config = dict(
    num_hidden_layers=14,
    vocab_size=4096,
    hidden_act='gelu',
    qk_norm=False,
    attn_scale=0.177,
)
Each number is 128 + 24 x the weight over its row's rms, rounded and kept within 0 to 255. Layers, rows and columns count from 0. Numbers have three digits each. The size before them is the row's rms in percent of the matrix's.

# up: layer 7 MLP up, 512x128, rms 0.27, rows 461-511, columns 64-127
# down: layer 7 MLP down (transposed), 512x128, rms 0.23, rows 461-511, columns 64-127
up461 092:135142104137127102115111166123135101098128137067176150152109089169145137118157117150103136134097138143121157128152143070151145123149118137128162122150175151121142109160122121172162114106112146
down461 082:149123105154095149145110149176140132139157103129098207094167158132152139151116128149124123144154121157148191116153132147127130114117149105098132063118120147151100144124116141133153145129138140
up462 094:113135145150103118101114149145135106118087125139120162127102140128121081151113136139058143134131139102106130161126127117176161139128128134132171111107132152177167110131094109160127095136202184
down462 096:123165155126149151129126108129128145101144089154120120102126087103173115111115130065123074120132134129098085163110142072134147122141107140133139119109134102121107127073146121124111122177113178
up463 095:106113182122124096114126109107119142115102108100117143155122133161123127164128113152105150101129158104115115105129116115141130158151159141133173137137138134142109164191133128132137148117148154
down463 096:121084119144151168148117093136095113129135158102109116057110179130135105134127164121131140123176111126135182124126115121147106113126150120122096134106135113117078146150090140146155143139088154
up464 089:128162125147107127125083085157138125124099128134139107155134112120145084139148172143111095146139075099098173129160098122132108128152131137106117114128151104121106093156137123114122093097124097
down464 089:139117137152127146126163108102111121142096120102118143155071096115199144138124094160138112077135157144120116130117134098140116138157113108108118135100156117166083105142102155145166115130125148
up465 105:139126122152123153162093123139073112147156141108138109089146137126125097169119133123110073112130130127135125157133152110145141151139087144173125103096102103125130145147169095201121085139138177
down465 107:112094112140137087131160124119159159128097133162150134098127133158112104173148086117149138126068137133154178102113153108150120119123064119128131154093149119124119095141145105151095150129124133
up466 102:125177129108100123114121159109135117154115125134131125118135135101150130136128086143116123129162150149113143131095151136128102106169090179119111113173141159132126143089127138088122132124152128
down466 103:111115132103168149151100114113109131118152136118126083149131139134127155137095129140125137141154151128133080118135132145134095150078138116149135133136109083108110148150184155109167139142149128
up467 118:104132083170186179106113129118133148133140110125091103113140104126118131136125155136135095136155084108159146143114099092107131121153152117095116144136095163162176092095133139089161105150107121
down467 106:148133101131172089147139103093146118185150124065164139136140120115129109123138111164148137146112176177135145102147118094136133121145144140152151120130129151074096137108134127137137143146140134
up468 099:142124163148112070143106136135150122137090108107130089124127090105140124118170150135163140128125118101155120120133092151142095132132117157148103129131156171135116099156110108127172151108129104
down468 096:150173163103123123130100130134151087106152156110103101105127155160180137116144086192132139112119110136161107109150116138121098089083140096107121150133120130136135119136134113119070134112110167
up469 100:123098138097134145159129137160130141132138172117086126102046166135155108085102152060120125125152162152096126144140137110111120174115124110160151149153131087130093119149163111123129126090117156
down469 091:151144153132119142146118073121134172163142105103084154160146093099103127090164123153141114133132171153121118088088112152175147130121157121135129121094165135090101121129103165126125122163163112
up470 098:136128123086110119144155151096063115130139107116126121114110148116141097156124084110145149160132156154124090162119104177165149147172168128114110139180142124107102128128149072171109140155131124
down470 102:121127090148096163147099121128151138118136136116161137149112067144121140113146100132129139105161165148170171152102115085102106142149081127182097168135131110145131120131139161119114108136176152
up471 101:166128089181105147075124147103124139123163129100129097093140107132129154108103131089134110154073069153089143146119125121097148119120129161122147142125156115145089141096174141085135103104093166
down471 104:124147118096094135132151159100142164135111139149152149124109103127160158141117102112073156130142150123092084121150156151090155131137128175122112124145121134115152168129140108109149098154159126
up472 117:152169104126183117110150167109149119123127115103157088083162126096116108124152127137093151138122119176095140132117136139174104139094126146120151135136124112101161104166109114152123180122135156
down472 123:157135108104122155144216098094142105176118164153136158156111127139095136128152162125133115113113103141100128132125115126090091113161104150180156150094133158106119087170096095132146121135132136
up473 098:117192134151144090124122105105089109125091131159096126129121107101147107131143101120142118126116121096186096163126119153135134110155116095096175132142104136136073165135116133133143141143139135
down473 092:133145131121139098160123084157119151117129158125129145133152147156102107091137119115118109152152146170113115156125141144109144113161146118119128105114123124148126129097107113167103143132136133
up474 097:101108070119088108156134148139128110099169086151134167157129134168145103204075119095110127168077156131132147113097128150141108134167140165168123117109129136128128136161144157138149105156109126
down474 091:132137092094144184131180128102143117129111148102106139140109092067185122098160131115128101134157135172150092113084126166151117130148119138131148099131137137147127158102114134116101124133113124
up475 098:138161143141128127117106150105152090107104111144137111097123136108139156127109152118154101113110103127094153142145149142180088142094089155153181136136181142144119144102098141126143126152147126
down475 103:157118109102099125102116108134151123146109144143147113146145148097112116169116151124117163137161123139171149119126114112085154116105130168129117124135127190151136090114143135153098135141097118
up476 127:118131147130142149152085148089114122139084127095137089117133112111093128116152077150146107098139100121133128174103134113170121118118158140156106140085153159158123153089100147137164146097075119
down476 120:114141130078101082097186114139125127146107110122144119112154096158062114131108134101098137162153167121103125130168120124158131101096082126085144121120105150152142145093117093128143092134124123
up477 084:149140146133123088112101138126126129168149148139076113107121137132143068110141145123140133128148142127151096094097137148129144110112107171150137123210188140093124105110110145138133107102150136
down477 096:145137184107130169163145140140128141164107135107125146180119133118147085137102175140129166113145126143115089124103123112116105147115131130137109059095121162132109145114124105121172130104117147
up478 092:148160152124147138121133173105112132198148119124086129144114122176126096120117135119119101107124158153122168132128116127159146143097142134163124122138162155155097129159156155127141107102162121
down478 097:154136115102143096103097207154148147113154125137128131157139103126151113152116099102187126132114136140135137168111164154096135135064149150156091105105117152141132145122140168142130089125115144
up479 100:124156115113140158141116123133127125139122138113073102184129129114158094102148151134118148184151139159120094118143163110084114127173141168113128113176114132101086107102148131104139154110121138
down479 097:099129113167189148140111127114136126100107112108121120144153155139129149134149109122162142090131113159128171117110136139076121154108122154105157131137131135105137193127107150137171138120109132
up480 099:167111152109099112083182149121109118110107164135078093131087112123101132110169138089130114096114144120121155146126109129155132111106156131148152157167126157107129132113110108158189138121105152
down480 083:140148163154156147150163074130098156146145097107120114149147093125126148133107195129084147113134113129106093119130154166103115083143092142107123102120113087098106150115127088140093069163111126
up481 097:099132133175100084115059133111156120112157135162125129165148124157130150149100140113118153124126174172136095117140129144162112134119107120138117122146108113085118132125148153121108114150151110
down481 104:107110144119146144116152142170092139163120136123152097080185117080101126113155145127128102160156113091097139166129154121120160142076127108072155151129139139134133150138116114116163114092157140
up482 098:156180148168135132112136114166078118146154111123138111123116137126132094133142130106105104131133132124128123105141171125092126144104104134104107136090103164116100085154161104115115181109104126
down482 103:190151130114138113183145145147107147116109131117083113102119139107114082134174131141118162147134164080184123080107166155125129124102138106127106135129137082137127117146108141140088157172157119
up483 104:119103139113134132130164126139109109110162147089118122104153086136140106169105150127124124127133152135137139141138108129121108130132088076140106096168087154091132090130151147136126139102137156
down483 109:133150120119165112115152132114132098150127152139134108117119114162140176148106117117105096118090103128118169131120114101061137166193112103126137123126114176133134150116143135061179123165156144
up484 082:133131130075116153122142151080115126139128122144133098165150110113147150147143152106131148136143139102160129127124090123141138129118088115153100134158177098130157133137103134133148144124113132
down484 073:134164195107153109146129118153145142127163180166146146140090074149124105132127110114125122120138135168113117146109183098126150139148138170150134145120120116107107145099125131132073112158139109
up485 104:124120141132095124180145137103117144121127111148127131153109136131065145158066126136090148162124130127137130155128121162105097135129120164103103083144146094108103118121152144136105152062075128
down485 114:142132151125170157141126146141123140095134146174130117148138159092091124119113132122109135124143135162120118154117127139138166108165125162115154061134112101117094172135165144119076095089126134
up486 091:119108133138121133116136151155120134098103124115140165152115110157109109139099111132083115204107137116112122109145058130149150127106083100115175140148112125131128141103114117119106118142118159
down486 094:156121101132122094121122116066130126161122127141171108103143111133192111150143153123122127148116130143129149148078122097086122081136151144137109139142147148100141104110148155082104132144135118
up487 107:108098138094126158141114150127106156171167097143153130115108098093141131132108139134103092101163129101142143136131133109104126123143143155121188131149132108117156086138134148149144097153129144
down487 104:127123167150092197123165140156159080122146122140171123148122145099142109115136189155112160152137133115113124096156115075132137164144128122123140154162159099137154110111101134125117122134093158
up488 104:142133137168146123119187131074109126099151100130144166145135127134115093133160121146116108144108143164146165104172068053163098113133119129097106084126161155156160124126133115167146141109129123
down488 102:143115114153113154106164073102118121105108139111152113146107115089140101128178116147125098117146134113117100104128137144175121135113092161106150120097140105137122139129147120118149065106162136
up489 107:163149136120157099116103108164089101166144132124161087138145089112149142152154144127118090157132165141111117140105109142157114150133150131110157135087123136166166085111177114086131081124148119
down489 110:145144131128108140146169140126124163137155109097135139110105136120119141096085172158157118131157126130132133136086147136099133136140121106128081073116141138149135137140118155099095141126120125
up490 107:133115079140165113111168137128125120100130111096098112138056115163141143158123154125079163139152152151146132123143131118140122130172128107107099110116131152154152109134114130132118101099100136
down490 101:130110115106135133128122140134165158096137152095077124123138162119112063112145151143166135127149118089105116095139148160118110122136120101147168092155150128135096139159146153110152091104146111
up491 097:144101084120140105089152139097137118093105109124123100097111152153144107120116142105145146133144137170144115140140132135143136163181093095123146134123146121131128096165085131116135133133175145
down491 092:112090132120148152129156126127147147125113146100143159171105120160145122114156128091087155100146104154099172145134134141130119119125119153115101105087138081157125169154108149151163168137123126
up492 092:168157097128173147100155097110110109117153114143117144152085135118109124106114148118149127128095148152130138109117111081135125121162117166108102125125101126132142129062165131070094098127166173
down492 098:130136112112119137120132143158132131140090132094112107163196131112104132155159117135130077112119095110117103134128161096164140116105128147126129118122144130127144105102115146143145122120096161
up493 099:138149097133128173115134176116142153130145089108112151160157107134127144124139131153151099118094086163149114165124140100139132118130153122145090161189104175105163142089134143140109114136111164
down493 097:135181139111115146148121089124128117163109116123092131111129123095156139140117151103142151112115104093114121152099140122084117168103114104162113121116090139148135159116078127138138109117119169
up494 094:161118124166078126131086120066102163130168107133143158149081116122146142113129131124127132136076108118155142119123166144107152133112127132136124174142112153126170124099139148141146148096139141
down494 101:125144119132123153129134121137127181130065124108166123123150134137143134108141115130140140106115164141145106047155148156139126131143111112070110129158119118147107108137113129105097084170121173
up495 097:133125092149125139119096155112102119122089133132132090118131098142101104147102132162176066112130124150112129182131132109114086134139100097102163145158176152149142133164093132139086115135114137
down495 095:139150124143062122119147150147134165159110116134144181104114130137136136133091124135110161117179122084125134132083178111125143104118115119181097142120089105178133099147133149117100125078173125
up496 095:121099139097124104111120141134142130115154109133094159120156144143077110090142096134073135120156109093174142114129142188139120124112105137111139108135127166189106119147090150113116152157115121
down496 090:119096142100100138113153085157141106150125137133120147133156146113127160119137123116096134120176122143163060111154102136121147147099142109105114094131115091124136126121152131166140136246109116
up497 093:111147138138120136110129168131121122149136090083116142159142124139138139159090148136117093102124145152145094112132128119178113119138106138132156112179156110122110136128140135123128149119114125
down497 082:103119146127117141146135131144128156099103077091127117136174120083179115100097188137180158115165109122099049155135128129112100156120129111066125129143141133115116126105098125116118134088114141
up498 101:141113113118114064084117114151148105109172105113093142155168189129110134120134087110144140137094119125096151126122154123155099125095148165107142164116143127114117153148129149123108178122157085
down498 101:143106110122105119107107113137158095101149120142087150106120122123139164131127146105063147142093095157134095161126137104154131144151116104133112151107141155135138112105148128151116119157157107
up499 102:110150129154138128144101166114120123126104121106098130088134151065098142179124128175119100132154118077082151108114107132135151130113132116197120138101156105161127115117153114133152126094118140
down499 109:161131164095135110144162155174126118139128112079105143133132116109148104106116172192145114105127164099132133113113125125122148186089113090162109132080120128150107125169172144119169111132139139
up500 122:110080164140154116138124140100119116142162115146138159117135148116087131160132117141100083139088137120150171127147094102131145142141112152164186103118123144111160126116166121102117131156130116
down500 122:146108108123133147105135110129154117109136118126159099131086120134174127163138143148132131132078137125147119137118145105136156124134148097141171114151143170141130128085152136117153119101126154
up501 090:133122152133158142106101106135103168136111144132129083130105150118159146149127171099150166147112122119135115151136142139152115143101127158209113167111130163173179102082062157117112138148154150
down501 093:150128131158136123132151144115115127153132142112128125114160128106102141090098130108124135132133149112107141105114136129110126125152131125038135102087133129130165088131142139132128147103150114
up502 101:081165106148138134129131142101121141110136111121175119137144126122098079089167144144089113103116091086146129148141148109122092117133128155131139131147098126131136144145133114141137122136133114
down502 118:129096177131090115121097164120133103137144160116112124093112175134123130151126144163137143121122207102118133153114133133141109150159141119106140089129118137126082116108117150141098138144141127
up503 103:129128126156153117118114107085144122117140094094154124110167136087124097158133111108098100095174111151120118137148122133128122150119102120106114146131127112134144130146038149165133153130157129
down503 089:107100133117097106089147159096154089111125212136115137145153130143136138127119161124129123163132096148168110107128096112145166125114134109143179142109153139117141123132148151104118152111129139
up504 096:136114131149172166116144183069049103106162064125108114139125166164132079097159125135077129078136130126145135134144086140123134160108144105109134139139121110167117154180118136110136153088122137
down504 101:168131103126119105134155060129144142122133109098131107109121141127172144132161147092144158100095132130081120117127150089127156120093117157109152156129125132143105143147092132120083135090136189
up505 083:157125150135143154120108141108118146112136133160106154095119099113139126125154129096139132137105121144131118106174103121191130152165118151119139131175136134121128125092113085155120190098136175
down505 084:105114119109129131132146145122116129117144083103155172133137093162104113134128156163148126078186136118156135136122166107148120111155124117095097100125141113107179144140093113155146116128127140
up506 099:156158114161141088128038104105127155117121127149110116103101157118121111158141093157145093131108127144098138106146144123138102140168106109088149149125133138131115136136154103069104102132126143
down506 097:122160152102097132155149109141123114103123131135161136161182108116124161132119166114136165176132108106145112074126114115134124127103090119114114122125113114133140140141127103156136126106156144
up507 116:163127118108119122121147095085123173098151145104116112115095186178143179132163149100150086121116106134135117131146133131123125117116120171118140182167110125150146134143123138168106140054146101
down507 115:162143173124117125116172135130124095128162109130143115122161122175132151118115167194167134114118149135139077139123159112075137111072122185141134109137112146113179151178140112123098108090103106
up508 093:111108130099130086136159155116137082151153139131152166168118116126123101125109135145108121144131138152129125126099132127122092137176170137093111102158127177117132147138127146177150134086117080
down508 097:133153127142158123121103098096170165111139126169120127079108156181151147156157135173198151114117150158131125137103149154137105096165120084128159105122159127146129119119083062179085137117137121
up509 101:136174140145133126114104112132095166192134124112108137114163084087069108102152110151136122091172074144166144107126134129113130114124104149112133112121111177148122089125100140098082148099173135
down509 112:146137126137162110123109110111109127083153150159139164126116136106195139148147128128123133144113132102154123129164139138122131128132141123135086128168150140144171126119133106108176091181120158
up510 108:138113122124082103156098116124137126128114136148090078160114095098119152137130096110059139143138127131137188110116115113107113120107116085123117127137129129132142135144128152141093158101182118
down510 105:138124133155148124133170126116144128074169122089101140137154113136145155163092143152137126165125139123101123129147133154147103116125135132120119154139141100140166126137118107087133142174108119
up511 090:118113124112156116092123113146089137179160139117114131149123158097097101131111106113061134118145118142144109112146150166125137117171120072118116124156138131097159144137118104096178098108131093
down511 092:158113128157062089126140119114161087126137153087131146163138096107182165136118156102143097101117140165149137141134089101101127142111138127131099089134162103134133127147154136141122086128120116